Part of a small language model's weights.
Size: 11 layers, 5 heads of 32, MLP 512 SwiGLU, vocabulary 2205, 4.57M parameters.
Architecture: RMSNorm before each block, rotary positions, no biases in attention or MLP.
Training: a variant of Muon for these matrices, 270M tokens, 8249 steps.
Each number is 500 + 25 x the weight over the matrix's rms, rounded and kept within 0 to 999. Layers, rows and columns count from 0. Numbers have three digits each.

# layer 4 MLP gate, 512x160, rms 0.118, rows 477-506, columns 0-159
498504532515492493547515509477528525458539477484459454470475527493503468506532461532586497489493493486501533501488506496541523469452447506511488533486487489470523487495520449510517478503500504532457516495500493529518524507501503521475506501459512500520499452497497526491493456537448494465457529474502470517499504508507486445459543476508507480513497492500510512516471501519484455542486505473481519502488477494540489509493462528480507486555513496511498472518491538494466511514535501
450495485519499478538496466458480538484501547454500467515529524487484487469492474497520496485547509507486504554510496516459524502509480504500517531491506515511501487484517464493507509514534508538520489486520486546494497495477526507500515524521502512488546502472485482536512483488507548520446536520488509546502507492482514479540502504453479510479517497515510479500502529511493517527526530530469484496516532476449484438489484471499532487501541536475467499498505520476503485534462495
489480521501522528471480474494507500511557458524455476488508534495490509539493526542510495502503484493507478468472478499512502522505536462500481492499452497483516463495476479504511543560474500519509511489452503579464494444506506499518547435522463502495511480494522489508476497466484562501494501511500486530466544526488470452508515469465459504522528492495472538514518502524487484473476543492501488558534507518476517517454475522506512530488504461475519517499471491499482521503480530
453441544507514515462494545487460495520516494558529460513457489458539548491520544521529474536479499515494483513485492485540505536492456512506532467505454480550484518480515498501526508544531519453496503477533506523531519541496510512556549507425494494489452503490490504506530507468483533505509500468506542499498480475484471517477454470485511529489474525523512468499475498518464516499490515477520484470500518502526506525493478532487507506498466464522525464502519523469492519502473477
469461497511487549508474476500485510496504467517524520466500512482501508458503480467510471515477532451486485518499545513548530545465477495530503477479502498522485490503479460538490466485516508494511528452525520532498430514476521525520512489518545491503515514506506517552521476466503503493508510491491508514496504507480516460532511537517524491520504464517524530481495481538506487493473489505487509472507460515521443482511495470474457502474463495491504492535522476512438529504509519
521460533514494497493486466499478521511484491487520457490498504484491515513495464494528549509520454544510523489492509497519487481469465525478498498508511477510482493475504475511477461556507525500521490497467474487539487503459512479504469498489522491537529436535517531524513486520527492496506516496566466498499529516489489480468511531472459499515543512452473551454496505547511488491529501556459466469512504498484527497513538492517502507513555488546464508538514531508531486462534468
491492499509505540467497469532466504502494522492491489504496457552542491517514509504451481533515467478505467540494505495533480489520496518510494501492515486523542536516481475503487505528505510500535489516516537510493469487499515516476530511459495513487479451470492492452479485516499531545528444524544474555492503497488486511497472487540540529498456508473513448494510518493465480515474492460515523503483502537487515496473479474520513512463492469482491526488490501467477454526469507
531489506534469528469472450478499496545498514502490507427501505524497495560542500490509525481469515521518498501473504509484485504483505483496528521494484510510496464510545484509500497486484530498515484507525518464500477517494514477503525552490517535490521500434492481539524478512480521539486500520504481480479576495466494520493513541511508517502514501518512522541523484446523539529503511518525485484508475518479465539488494514484489505492525512527521505499497465488512466479511500
530444445510482473488501507533521479501472505486442532480499470508506536505508517517494497474487433520506471530505564466484505489498535489533497498496515525523493557522487474521462465498510528451493497529462526518519506533491551495516475556496506489493470530508504531504503526498524510491498510508508481538487507510473479500459490487524446525478474506550508518453484512475465507514502518499486480484441511489516481484504484526502444503547486527489490507510507506458520490544490502
482487478503483542490513495467495500541560482516470467460490506456477499502474515496510488474475482517500496511508533510480527515509506496534503473482496484484554484487506476448489510453496543492510469481472464494483508523511513487471498547482522535450520509501491513478464494479473460516468480504520486520486493448498516477539476498487492469495483514503521535520541462493538461504552503498493498458502471444479485507498484516507509478515493492484478481499522463441534524458498531
498488504465498523495502486493511465514529490472536505504511488500524504490519514503504493513485497477478486534504534472486495515521520567489556494475511490460471488520515502456514533498529455463523499471516503457496513498491504493487481524471471486474497521512490541492520497516488474499533483545503544496514484461505494512514529520464536505511498518516487524508476464492512500494440538491506461528520527491519515508494557506495494519491444468501522509524505483513466498481459499
456496544502442498529510546482496466527494536509517508492480486500511472507497503536492493496502515511491476478501460549494488477504503506487566491565498486526439505553472468463538513499542508513507483517487520487513527559510522496488501497513465523498535525476509521507497495498473484522515523519492484537481466554516486473507496488498509548485472482485466486536518498523546514497474507489520492484545493544454455455478528528508496472452503532522471511511508521462527513446481497
487521519515515481512546521480548491541510504535484521501521476485429544529528542522509498516490509517486531528532468512497505476542488502537494472478485498525543465534525538479534543501471509501523468514527486522524461475551494481552509482504479479515477492524486539460509527506490524535448515484469492499477508526522501460530515479465474470488512492494515515504520508514516515475484523451515518499549523511506509503468471489518493575494486500508439471478561439494528494502476535
490505461455463489503513503457516499474517496537502509509460477502489496539520506554483517474486517488535534499487516496469505469471473450509529469497447575497529475495519524542500470564502501495491515476490499499514532504512487536512537481514492533479505471493544532514511525491499453481467496521504482503477520476491508494496509450517515515486482504454450450494519495480497538498527477505506505539490480496474463501535456510517439519475522454486488489464533490504473498479499529
508443470485489498490463459486528509576495513503473462469526530501490532495497528517529529453507523513501497499537462531465477523519490497523522532497477486514505496549490505528435501488511502485496474498531475525506498470483505468537501520507492456498474520541496528545442520513498532516503543548513467518501534493506453546489505482477514488529514525493480502485505515503498517498528523498491509509490479486503465538495478507516491490534505537497492492496519500504518466502523519
494488480467483521511481477503477471503523523489512500476459483475504518460507478491472475498470476535459486519488464481447460488507491422510528508487477500511534527495478483498511487499522516489534481466413512481507488512516491494496501511489506523536503461515519482450507518465485452490524478488531468506480540503492499476463509484587515501461488547545506496478484511529500474486484499533485501457524525521491508462518511516479464549551516501499494504535513548471489513470520484
523503530512491566558521529476522503534533542475509511473527493517480511486477475502515489497493519514512488495495493450465460478519512489557514506471507505493460509485531485483505477505525473515510507509478525510505505499482493540489512497498517506470505461561493490468495490505491506499487481526505462549521489485500495511518507516555573477547478459559483484463533484515519472456504502494513466540506470536498496491532499508453519465567543455467492487487486523503493468501546498
471511500464486522465473504463512531497506490489489532510534551524515510552512431484499538483502487497487483505510516474488477501492486468535490492466499499511501510522543523503487534576488518454506533481501506494501480505476509487479500516521513524514528501521485527547456532541527480492445523507516536454537507520501506517510492522520545488491488487501493535487493503493503438471483481493504488496510487498495520515478444478528504541484518504483510493534488528503483464478503509
504508519490468487535473494523527565487486489574497511488505521471512491491512518486457529550512516532516490522461496490493484476501458440535511479508507471489454506473468502472504529521467526513529450492457441502541463488486534482443468534463515528502478526534500522480483533512503492496499512477520559474487454521507527472502480528496463526449469507461518520453496494472512506493478483477495503515473502540472454523521494461522482521510498526492499520462498492517494486517483497
549507522494509525536488505494487497475490496532525531494495490523482509472532501520482488507476472510511477499499498456475522524470518478532503526535518491474516452476522498460487484506529482480463457536521480534511457474535485528511463469468495509508495482458527514432537529487518491499493525474491556449455499525534459507481530452523509492517472495507478494467483457468476461487485496509490485499488456467526487535512505485476501490535486523526519492537485530490480480510484538
542468503528511509521521476468454494523524542439477495512461511496483492504517500503469488534487503499479448469486509525495426542488463496506490504498519517459500520509489450530483521473476520483507527473507490503533487499542486501504553495518516497459494503509501523481516533471453476483476569474489523495490493468486447524491475543485496513509510450508468518492536499459559481482465546501549488496515503531494494471518483467487492520440545464480474483506457532483478509489467519
503460504486516504506516473513539474503483486495511564511492509489479530506556487493469506467499496508505525547495494498538441541547533501489486518532527518497457483500507454416503557462536531517510456476498470505529433466496494478497527505483518506509509503463482475521489513498498469477495475482507479489503507532480466504537480504544496491502503498507533536422536494486516526476485496493479462527537486549470493484464491502511500519489468510481499508474543477480459518495465488
463518522457516459468481524496471539480511483497441524501474525502530486499521505538499493498490517457530509454515488527504438496547508477509491525501493501478541470512490499507513527498552520510484487491505517496516487472533512485469535500474503500504523480497497469468524465480487509482461549497491501509506522522486532531512466481503540499473499528494521484448479534501533474489555460471520485489498494459503492487507509552565528488484510543485503500512480524489474490473445434
532542502469540513468467515507498484493496523515481491500545505454516528448507502466453483483494490533488484431517526489525521507466500562531468459449514516507482490536515502501478488516513463500532502480492480515477512474517501513554494464533464485471515516490532513523540516457489590488499461488500492549510536497459504516488471478502498501520516479529490505527489530452442518465513515492508479479521507519497489505533513451504487485482473494479525491513490511438449509489522511
506490523502516498501489449518501483534492503476538481553515486506462518526456490523468506481508517520491486507492497476495538461485506542519541482512477501532497488457517480479518540515453514455455456507492489506519533499499488506502504579503501468561478455508538484546493532472527476473520500472468500524497490463506485496499495490470485481488470490560500528555493502505511484483487529495544475511495508534494457494548528459478478510454532534493459482459543468511512476507483526
498483539465517502510466489529473508494546492471510484536458498513543503461540511555498477516491497463507539494474519492464485539496445527500544524527539482485536503472504506514460505508578526512535502537481506498505467422488471506511492481494483443553493478501495474495488533452482521526511501485515500456525498508502496512525485500528457482489514482519483497511512478486490478489519502479508526461509520504504497493497475498497545521491559491509498487555512509544498499530546496
457493504491527446530475493484516464507480561482506450489497481514532493512546496504491463500483531512526450517512461503458512530518523478497517456480491480522460500482513434513441531494516503492498482491494513498508504520503524477490498483484471530494518447489498476498505498526481512494463479513524490500481496504435490522508478452479479469486526536500522462497452500536511495564493505485471494444506541522511525498494539535511474514525510478507517506509517448518512505504503486
485494531503502505504520516464497535488514495515512462495473482516506483495470537526512519531480494469478522487492498487544482486491499491528505528505491474518438504498522455488502501487518513477484517465487463530497515525516512511483521496505514525487507493478503520487475503500519552457459536492497457487497489515447491544502463519509549556478534505497526519477479483484517477507458482500488473500492476485503536471484466501523492464520518504499459538510458486528496479486527474
504466513444485474492512525475463524525508533488499494484501530499506493518501500494531515510474474560538493533481538513511519501479516510525464494463510488510507550469520543507481542465537500448508501488477501523480528515521505530477469537515519487515529482522480520474527524505522507485476535529517501523519489468425495523496496545500441467509506502505486463533511498520515466518483473487514505480541476521494507475465550473515531531524480493507530557504518518503486500473476553
506470482513526495488480521470503477524486522516473536528490505540512480473519530462521492490518460511471510522478514488456524488479491512498540530478526532493490465495557524451525515540465485476494504509520501523525487484507534527519496425508442539504496499512524524471479507489527498491502512506497486498509489527539448544516488526536529474496493535524511495525529534491520494520493498486530513491451516476509518480503475496482510480519474522519472523543505546530492457507525493
# layer 4 MLP up, 512x160, rms 0.118, rows 477-505, columns 0-159
499509440485536503467506495485535529494499490535462491493507487519530501502483524487486520466511504513493458484481442486532484487508494470493512490461497488466529477497441524488488490505519500496485527504483545487477520460515492544503497463513487457560520467506526498504537531471504493517525495500444513493469510516530489496491477470460478466529493459512516504525483496474483480519485455491482515471496491499495481492506506534518552481483519529526519522472491458503513535473526511
506478479521484542507508494473492483447540550526466517477491525490500493499524511507559444547491510561466503552460534476475509515480495496515500503522506526511445501510523545522531506497548480476469474518458487538521474498498510502495495491509454492490523544481519511560507514502532493525533514480512480512482512511539483518508534406481468492510496527508524506487484488494481449498532481496490504522499494497520501508565507480521482494507496511505519523465498474444472490472504499
509502457489499547483517558514499506492541461551492473478471568479524550503530530550472492535468527515535495496472518509568496487550525504478523503502511451501517504522485520488515521483482496493515487545500532497492524512514490488484471487473535467555471481534487528525495467514478508518507497501508522513489494490513521487469515494487490487492488551502458518526428462488479478455538495521486466507499504461466480513494481491482494508480478479483558489449499459476481495517497467
483459487511483499513538492466464484491509498515519488516519477485485527510529457467470539481498491528459499499500476555474507484460500501563464535524505498540539492492468518549479474537526485535478498520503521522524520551525466495497500427456485510545512494519502495491467469432497514488538452514537529499499542532504538468489488521496491469541453516485452482476516472489501507478476491479452490514493498470471504481491514517508509499522501485521495465497534517532501531524484492
499493502490498550509532487496480501469508532480489517475494492503471512468526460529500476541489448456445515479511513511517496472429460470511469483486503490497447460510487497523500512466546465532514478488500544467462508497502493502470508509510521516497461502522467471492499501445507514493490520520504486515493469504495502479483464468515507499522528505527475500511509442535508514453507469502507533480538472520480469506473498502550456466505490456482509546458497530468476490499457487
491507501511480542479520522509503501513546462535466500493468485535506519488475522518553477454503505472478486464474461540555504514516467466480505499500499509494493498478514498508475492491474504518521527498468525460535517493491496535516494482462502522534502478512511527504487489484477474497509469516464522486477504503526459493475478497546517512483495482485460550503526538537503524492510497456495487520493479450554519515496491531493470476536499538517542513506491523438511472512499499
495511485499491458507494470505502465541477509506518522522469518521515517448505498501508527506523513516506552494531482514487487489470430478449485538525489421507498503553483484508502453490515495528494544472506542486530509552520500473494522505548510540499460528453526519536495508504477510512498466543515506520504489474474512523505484514523514477536505525485491507500504512519491480546444507513512474495500493491522558488497507536527492468482492494510442502514461517500520531517542515
520493460528468493463531513563526489455521472451504457494523473494496506501499462484478470467456527466520511509461538513511560524509547500486504503511537476522519515495553531526577494528536483485459480509444504492531491529489508507472488453504523481487462549501504480506442475467521517524504494480532484509538515496509524545532542468477524470507495484482490507528519492546470528546528497493535505537483522489494535536504525488509547476505481481493560542496449507511489490536505509
470532478514503481528502532519481499521491514481504537534523479510515492473513491504506494515468515472541542509478480496516525476518489533504437481511521455485510484505523539476503537523510543540497514480476536479476522475482495563517496490545463525519471528496481479502506514491516538482510481500558527494469502516495551496528532498472521527534489550527557450518516515475481519491443511505506488487453477528483537478503528500503508463461492483474465520515437508478502490519497516
477517501478495488496490469554500541466461509476531517521527498513531513479529494518446465534522493525514494453502478488483464470485500509500506528498533528486492522502536514544499501531513519547492475509495487502519500520513527488525493496500494495501505527504499497511486502524524517543507487485472538511505518575487493489517499476467509532505534519473482516483452589530495553505448526497495515516511502522493513501523525483496495513505540490485513488479492527535486524532515497
510517495507527498498489473515523492477470494490490509531467481508468490480518482496473473495523486497525521518505502533434512525476498491498516518499519502497460464516480451540508528464534519492523492508488495481494511477472475510500492526478487469517491539475513472496506541520508497467488535507545506549500492476449502509446508480486514479489444517492454511536523519532497490494482450483487485484530485500495508500472491442562479508480503520513488477476550460466485508503466441
462522541507541486522523499489516523537476491541552489453486471477501505534498505494558504523535461504515523489537507527469475493516507497494529496536508517499476476466508467528534490490523480530462489502511481501466515511492488460458522493446482512496493533506486544493521495522485513499513515519516461505500498542487441486548470524477516521515527529500472498507504492505488482520505500522522435485510504538464525470518497477471496487502479503523487480545516528474515586510504482
536467495504522503500536504535524460503489469503502501486525522452466471527465503495485493525482487510489500497515513542500501493482553506478497511517542500542427516515473520510508509484490530468483502521494484513534508492471506500494524497532516496515499486487471522471448537481494503562446467505527515472492493504423465546552466499525484503501483493500515526510500514492494481483505514515517501522496483515497479499513498469479498535532504486523534479551497471504537507465511501
508512453466544503544490465503551440509480480542473499492528506517517508518459548534522514517506463470495561469505542500465519488519524496488459452479539534531493524520470525503476513526453473525514563537526478453492510502489510497510522497514523474552489465480490505466477514516497496520451499490527472533507505487511517550507514477461518516469464482504462482524482517507471519546514485523497501526517462472515484481510509511478498513485458466508483516485515476491479529517513502
496547504516536517506476485486556491519495524473456477494528507529482510529510524503569551504578505512503518481470478498490449500528504502518512538479505500484553531512522516536498552477469470507514536511523498532512507535495513497510537504481515427556489464526499483507454482487504530523559527497538520515547556510517499476468490504526510493547498481521525521496498483512458511454480503509506476541543508495507461543488509510484529477521488538490506506478501522477506455513521499
490484508511519512484486516513451467524539494500534455493467467526490465490494499489492521502466516575491505545502526538539462498547489491463525550489535489529488485468537443523496476496497489472435500547526496509499503455483484512470457465470528500517502503496481476501530460456525498485476482508538513495532455510493491509465515457478448514503527528514519482469484491488513485521503536474495517518510482530552538512506554525549529508495497477511521485535508484550470503510501512
517455467512487465503519515517494468523512473518522498528494520480501472533549554487503499434473486500451491466536520513475465522517513480518518496541525552539440455526445469507454523495510537513511541489482512467489514472524449560521503485509533505512519504476490505520458442479483485454504491502509501495492500474461527471487521544505483510503474480550510514479510487533504513500511496544482535485550494510464467548490498494489524484519479513497536502513505514496476498477526487
493438491476569525470503494512511485496529491484550476537448473525478501460486505525503474486517487490488538540508457509446552474505511504479556495534515471527510501538531488497513510474520471506457493495512495523516505516476504518476495521483545479486536457478507514478517455487486505516491480509509509498500473500512501478499505501495504514428532530494491482512494483496470534519530463481478517521513496505502529461515532529511458533528520483476475500486473473515482494520506517
528500513505490496460551483495534490524517495499500449527458517520494500527506495480510474469496497514524469466484501506483490457461507517491505481504494541516524438501529511466496512461447542513474511544482514509525494503475522527490550487494538480503487520505483515511488535509477536464501541489474469508479552501521510484504494530524465492522504466513510529454555467528469487492514491524485502480493564525494480470494500498476481493514525512485528497501472456511483467508518492
500463471488490559536526504532477469518508517493492484452442473477500459511519508532532508489491527506471486531551527510481520531506546547486530525515468538516500521486510519482536479477501487508511482484507524490482477464531505488528479494498492485431510520491509494516519500501490519561536490527463546517485517538505468512498505496497474533520474520496546531506448511498484542514469486480464431500497451502483479502478462506470470537539494516511527456479488481502482510481528526
522483474533519481504550475519463528523469533481535498490491516504464475506496531488453503513479486485556488498470473504495473484490497532465504499506544522449459518527460513475522500470511508456445489514492528483501496495526515506488531462504509530488458450502507520489489460474516483488496494534519513433544520524491480524499467562509489467500501489521484513520523477527521488512469452495495488497450542514500519523501539454466470530483471455482485492493492468528512499497455491
463515507496527451472497481513480540511510513500522462529453524512527540495505489514496513506487423459504496507495509502559521484476512478519503490499491446480491473493496477496527520527469495534502523514486496496464472483474432487513503510514538480465499511508481534513554491547513515493458566493507516476516480499506471481501515528483478497493470530500474506501469510476508536506493506507544482496468530506512491477544506518533500522461486517483493512514491500498472481497551524
477490494499521497506522518473480499532496455538442505463478532506542492489469483519505496482487516496489496502518448540519489479523503493470518558512452494461499465500515545477539500490472527467504537502517527494460561511504498523508447467549492496514517492498514510516514497493472500465499523482506498494448495487473507508502497535490492453472447490499443486477485519481499524486491522536514515550486458485533505509435516518523498509520501451488478528473525474474490501475486471
488512441496503536509540533485542483473544508524489484476557539469539486519477491534503485494522455457452497476512510482498484544502483501496499510517486534497505477442514487498511505468475500492475487534521486510514493498499488473488529511535531526509466480492493522508468509514500530494462488505512518506507528477503463489511516509497490533503473499542499492514503476535495524489512544525532539524545504500578526514499454504487513471469483528486528491490463460493496510528577497
508488486548487528527461510519488470481472477536492537480504507506569435485530534471529499498507553546503506498541559514549482513456546501536483513553474544526482490514533499482483494480546520514511478493502475500505488487550543527473456543523501505453507490507469508496503479487460503506492488499490498488482517467494560541496513483499473504474505486495498450448504495496515521490505480481476513485512508518522500529473504529515450519529517510484561518472466499495488502505494457
524505522504494547480496490466512508530502507568499476496503508492470483498488464518478521468543457511462501524523485534510494506475498459537431481488473506471478532530492473507527509497499504535474484509503506498476523515468516515475550486476464500511498493497526496510476527549518466501494486505486475514493499515534469499549508491509530499457565562475498537515511467530446497470509435477525457511485523516493506497535530446496496493510507499506487562478518481511519527537530522
485497507497468489545490496474476500463521483525478497476513497516482472470515486493543487513491540482441501462469546519480509459495513529475499527513531493483504515486496487513506478471513504490461481485477541559549510535504477515486473511508504455475528481550528559484467505510485494489548475505554521510491573489489517476457487481479485492510507529472509516511491496450483481564483525504512493489477543507483477500494506508507493510511514501490479545510501486471503464504509464
514489531461479525484474543510481520517524498505523476497535529492508477474523516534529557494486493517505543518460474492465495511525509484470461542508437572535449514544451507480500481463515492488467527476487499522488507543513529514509505505534494485513492446509465471493522548504508523493494518510440515530449532535483479527550469489491488502517528505513490476481465476489513500509453479489489509552502453478495468487505486482479502532549486496536500524544523491530481511487499486
528474487447500522517482496451536537498549509488542475453498536531517526514518496526496498471492470499475478486509512481489501493470496514478506511487493490516470510485509505526496486504498484515444494542467539476476480545497503554539483505530494511515507487477523521458465530491513528499498523478541517442532491515440537486477499463489492525531485508488531472532469494547499519539481482493495457476537467509549496508544491515516503508486503447490464516506498486505509498477506548
# layer 4 MLP down (transposed), 512x160, rms 0.0595, rows 477-505, columns 0-159
476473525490510564490541529546515518478526483503511497478496512526513513494511488513457529501509545486517519495510495471508492515483446477441504469543512504495494516504490519506471513485512539517482498496497487443465489536550469497549500533512539533501480469544519502489491462502519488506464479494500528503482495501508495508516455508470485517497519491484522458461474501462524507465496486483524539507501485525514511487477527488509524517521557449519539482531545531513450469505501513
463498470482497463510459445469505501498519509551498520520502505533502504499494455520471512492477502530509501533452481477521506490499452490498521522518529476515522478478441476512501541511484499459451510485512526504430477525505531498482537481492504488479533509531533500479542510497516512506501488497524483485496479521482537549495459543491496500530507516507508510510544537479461546505518516530518504513503539439507527512489456496490498534532486514509497535464505521510456508462546480
534460516512500545491478508480496532507501523447467478505516469492507472467474483502492503522512488538431512496472487488498488518483545464499541518488507483519507477499502477522522502511475503511505488519503426505483500472500492483517437455475477485526503486503522479479513493507522554496501524531504514474483500510475506508532505519485493552513467483484474506490518486492484478474493475517539510433458489529446530542468480557505452484462457515529488479504526493510548484503487477
481543496481521506459522509522483510493475487484474481478469453461503468530504511530509503498527509492470516530472516469514493485508497496495515473496560487521494489456501477456518483493484497511504482464477480504498547480473482542519492482487537541461481486491504533506505531489518509497506510494500463515493448543498507498458459515523553561524519478540467513491496511554525492510431538521472480503455503522523468476495490500523507471509475559459484469519516556463516473493495479
473502474509502494511509480495529512472503533505532474493466497477469476499485530519480503484483564501468510475461473528492499535513549466456497484496486483528506577501561518511464535519484485530461509519485538467473485516498456517494496516495533483455484517472518482535487538492519486485491471531468524509532472517515474510468472498508507514526499535531480500490514482490518511493511490456454555505472459481451492474490498505533482492505500509475510494517512537475484486487459466
505510486513505442542483477534535499479517505455530504490484516492523510481501496466482482483451470515535487525458505523476479504479486485490532477479455525509539467539500500502525512507476497509519507503515487536509512455507508465478498514493516524496493449477537510532479522500519473458468506476521484555528466555498489482468537526426497528508511474505527483526491499491501459502517513497487487522513469500539520483491460522487480556505529455491501482496472491535546499504543497
491526509530407517510517457487561495467465488527515500521499441495477493522502465564524503486519426507509509452540505492533490532485452508515498525477509508542469487503505504503484510473469527532504511507479474521492537527500568536516512468476458504478499501501541460522496483472514501487494519523467504493450502532533521469479511536542493491518511511528486513490507506504489545484517501525493531472516471542508461461487538489511503465501498499534502478526501523478520510475536493
494544513510525454516506486505499508522500508510503488517512549548480487471499468513478542517581535512510488498519462499468489464534501495475538490460451559499495485489473442469461498510524504522525508462507496477481520477487535472513502506501505481494543516554478511495504515491484442483516486520477480522507511481497466473468535525500505513481489486495488490468457492483529484456474520535481515500560523538563531448500544509508539485453518496510467489491529474447517490503469546
469523488447465456482495539502495501463474476516476479491540460525533504497512524575491509521507520522496477539458473499530479510504527534500489518527557540472466493462532487464495511533507526486479495499515557469500512511491513513477485514464522504504495510502457481512510524464492514491501464495456496497463512517523440516469514527469492493525480524543463477474502485461503518500501491512489554508526527492533485477531474513510516463508498500497503529495519497474516519460491473
458474473511518533561509503474547514489476495506490517471515512454485511526464505508522506485501507509471480465475558503497475500502489480491546503502483536489501504457503494538456520505508494504507485515461499503546522499490541512456492506549490489518487491539500531515526483451496519505504506526524526507463447464506491526521506507511480444463457490495502467488485457485488535544507471487517470504510471494535519509491497524447482506492463489505516486541512506522509487462507555
486462501514532521449499481477509513495531479517467498528526494476480546510527507486521462499492485533502518541474498514516532501522530464502478502513501492489461514524500507501449492484509512457494492516535535516533514522525495503524519489483512521532518497548506477510516488478507519501493503417508477536509512489500491480497516518496465491473493479500523501469514471492518502476553481485537485521549441470479511524492480553529481497502509507459496514490555522504509523486540477
547482516518464474500515509545504499523508502512486506523509545523505493541527470530461486483529522556505477520497467494495513516484510509489542573490490479511471506495509535509515483549488456499528518512502491526504473491489490513492501477452489488516504439509495487503484489480428515542498524468511458537503481520477532473469481555542456441504537489489522493514477552502508541453535480503499505479474514510485517455499518516521454527528508505530496472493496524509519497472543505
492451529491482502492494458502479565483498506521552502516521485520512537465533511476490492483518519519487517472473491478527494467552483511503480486513535532487535446515541472504506481528486518510566493504515516483461464476505459489474487517508498511567525504533504501497525437516515503456553471534482472501504527508492451503511551486483475493489502540470521496506487525523534506544518524471497520466516484476505514544460449489489502492481491514522495488495497539505475515488477488
515494548504477524472484506495502571475482483483561467519498492528515514500512450499498543466557530496547495499475502508506476464521494488525521523514477530490469484522508475525475490492530465486485503489486501501440510519498496536519507504533438515496499492500489498514498543465499460493510480509463530523480499491490501484496466552534501491501507475518491458467528491499547534460492489475482530503472521509507498530477468512479503451470501490482537499482509463535546487538504481
493469450527534481494485483495535464495524485488473540493517470479544517476507485531485492530479503489500476548537562522521516491466515502485466525469483537534504508536532508545497506542425496469501502532514500489510515523503481513497506485501502501479534455505454578482475470524480528494486506504502549502480500462536517526493538499509505542518499465519497487491496506532504525484471496483484503537522500529545460484486459500491466476508509471477528488489521477498487471538503517
514542542496509521447489484520520487503485452475478503526485444466507471544526534541486498533500494513556440487495497515501506522499519463535486539515522491510504499519512509502488493456493464503533475499503542529485530500503496514501467537520495485523457489492479514510476478516578497483490525472510488499497520517470456510475517493505442470458486526465505529568526472427516512505491513533516532461465510516502469512536528551531477499480463472486498495471475506475514473521520529
477482490465537511509475529431486461539495499522478522505496466532508525536506515503500498494487514479520500484473503520489490488530458527532431542503541453463482522522514539495489557478536537494532497502500491517483526467452533521491513512489462450481467547510484478496516557541508476498520570477505560504484484461501490530527524497520546491474518497518563508514502488490511474502501495488510490513532499522515512486492493523505501478539440508491496519510504553491496496539504531
450516505494481515504486471534519497503484509469550485503408517503501528502474484509536503488511435483539506448491476544550527515418474524471512512488496490504468486486565529520466470482503455504490457557506452442514526509517491507487511467519493509471501525508487479493500543479472537470458532521478502495494520534508508499483485502472516487467471472484534521520509481492542467508529512473519505479494467504490531481529499499480505461464497524505506491542542474514504469512528496
529482499559512515514462459498492458561493496440484520526476482538505500508489470516560507500499512530494516431495541513490488506477552529546483510535508543527528508460519492524513462490494498531478471488507521498513528479499523512514545490486478477519505541475493456482494491506519484493488527479509490524494521515536529517499503527472470521496507462496482510512507505532477475498496551519482493491478527499528480494505466553526520426513536542497507492524548478543504468540515505
511490494505493493494499518491513433485500504518479474397540512481519512481492508539514499481497537551511561508533462480522506499502538482498549507485491492500528485501466512520505492497503507490522488470497504514479494501515514515498488493488521500461506468487467476568471514501496516482522483531504509484491495513498480493494499452488438445513526489508512506489487524547493513541531466463507473471541485533491490459515498524475516510501463451540520507554512558480499427523496476
484467524501543526471497568469477457537522489436515503464483473460497465500494504524540519504483488507507495457486480550506446461540483520495509503495506495508550521538501507541459521492517492545480532519493463524492510506503466500529525518532484513511486517497491503507562467457479508502476503499534510533494511479496502486521487519566513517498481508505475510510513478502515475506509459495518495511479510469465462494462473511504491496433544520477460452508492479502518475543460539
531533500497473497504478509513461505485495538517471474423505457537484507494465493482507541493469491453509483526475522490465460469525502541525485481532474522500474481508517514507468456537537487505470537508542517519500488472470518489513492447480505550500493507497520456479493518518511490494482466466523510535483477542508459511452507493466489496486486499529480536490477522480479486492505540470450522506562512507475453503534510488513501489532508471485491466515498532517540523468489475
491520487498433549518509492497476528543441484483550520531518493502505506540534537521517507514507469523497511485534535522494523534483534524483498503482476526530467481495547490483520467523467495548470494526480470477539517479489521473495472517495477485515471500510519505543495528511457450527502453480485491503528482495512498512465478505506508495485511438455463506516467455519479481490517480504469473513502487521498473566504468496499491464476509486467459470442483507489476521514473528
474487480490523498544470485461476475513523480497475504452511502527499524514497528522512494470520503488478493551477522484468469512429505472499498517500523498534527488505481476538484513464453525459483518501502522540551509539452525482481470518500552539512505481494518474504491500541503496483515477496535485489525458523533450497470477481559483527486523491480513462486498496521528520517506511494540489497457476525547509504501485499471501487495493490481526525474483534505514517536490522
519484444465522487501497469522497519473489490564485479530494500537499550448489484535492500495541467525488491520509493555504492465491541502484535467491514477499462530440497479502420497468521497526482522500450488529458455539497525519505472497457478493511524509529469523467537528505491500496479477489489502495491502502546520486491524425502472515499493481519499498478500532503515463515518522494492498494461501508493483469474498458491470508569493493531545500491511492498455499495506538
493511517492527522476508507513492508505483490505510505469494498476505469543520522491502492514512498502479506461504543516464515479531482461500551509503537522504500489538524502486553474471484564494510487506501527492539488440520484467521504524521522482527505537493474558487529488477565527489488493479534486470503488470471518488537525484532529526513518502501478540484491455526510466487483497495485537531495503488504528495480484513497510462449524514460488497535500537511483552475513510
491511498492466572485522517498513464496477482524512498472531508478454515565471528540486509501506510497499486482494500528480497512536471484480458511515496521487480521511544466527470518484485523472466521514496491506512515503509504517498510509475506501493491488505511499497452488499521511487465496535468482518495506510495506481549552500523520501526481482517510490480499542482490468479510509526529522560538485441541434508504512492475545496517499511494467480516504487554510495529505514
560493481495519486520478484470449545480525439499519477551514509506447453503505491493510536487490508507474542559525502501460487500497493465487468494471469474507494464523537501469481497510497493506479531550458475485517504529476517517505535537532514476516478513532508547467478494500502536557497503495500521522488543548516483560506464501550540539496477484548505479508547496536484513488522472511501524481539508500498524560491482486472500547504509490500483513507479500497489500531474510
501551498507489517494494506518546549523536482495442483519526487533491485468518518500456504460492518451491499496520485492481429447528491499470506482520526472487568442485512495488512510482465511524507489519482491495505527525519483467538530517518467470516459511465534487557512475494511477529492500501469459513499503493535489482508488499564468514459506479488533497504492493468499486513507475508513502503484505516525531506546520501489472534545486512526486479506492479531513507532506481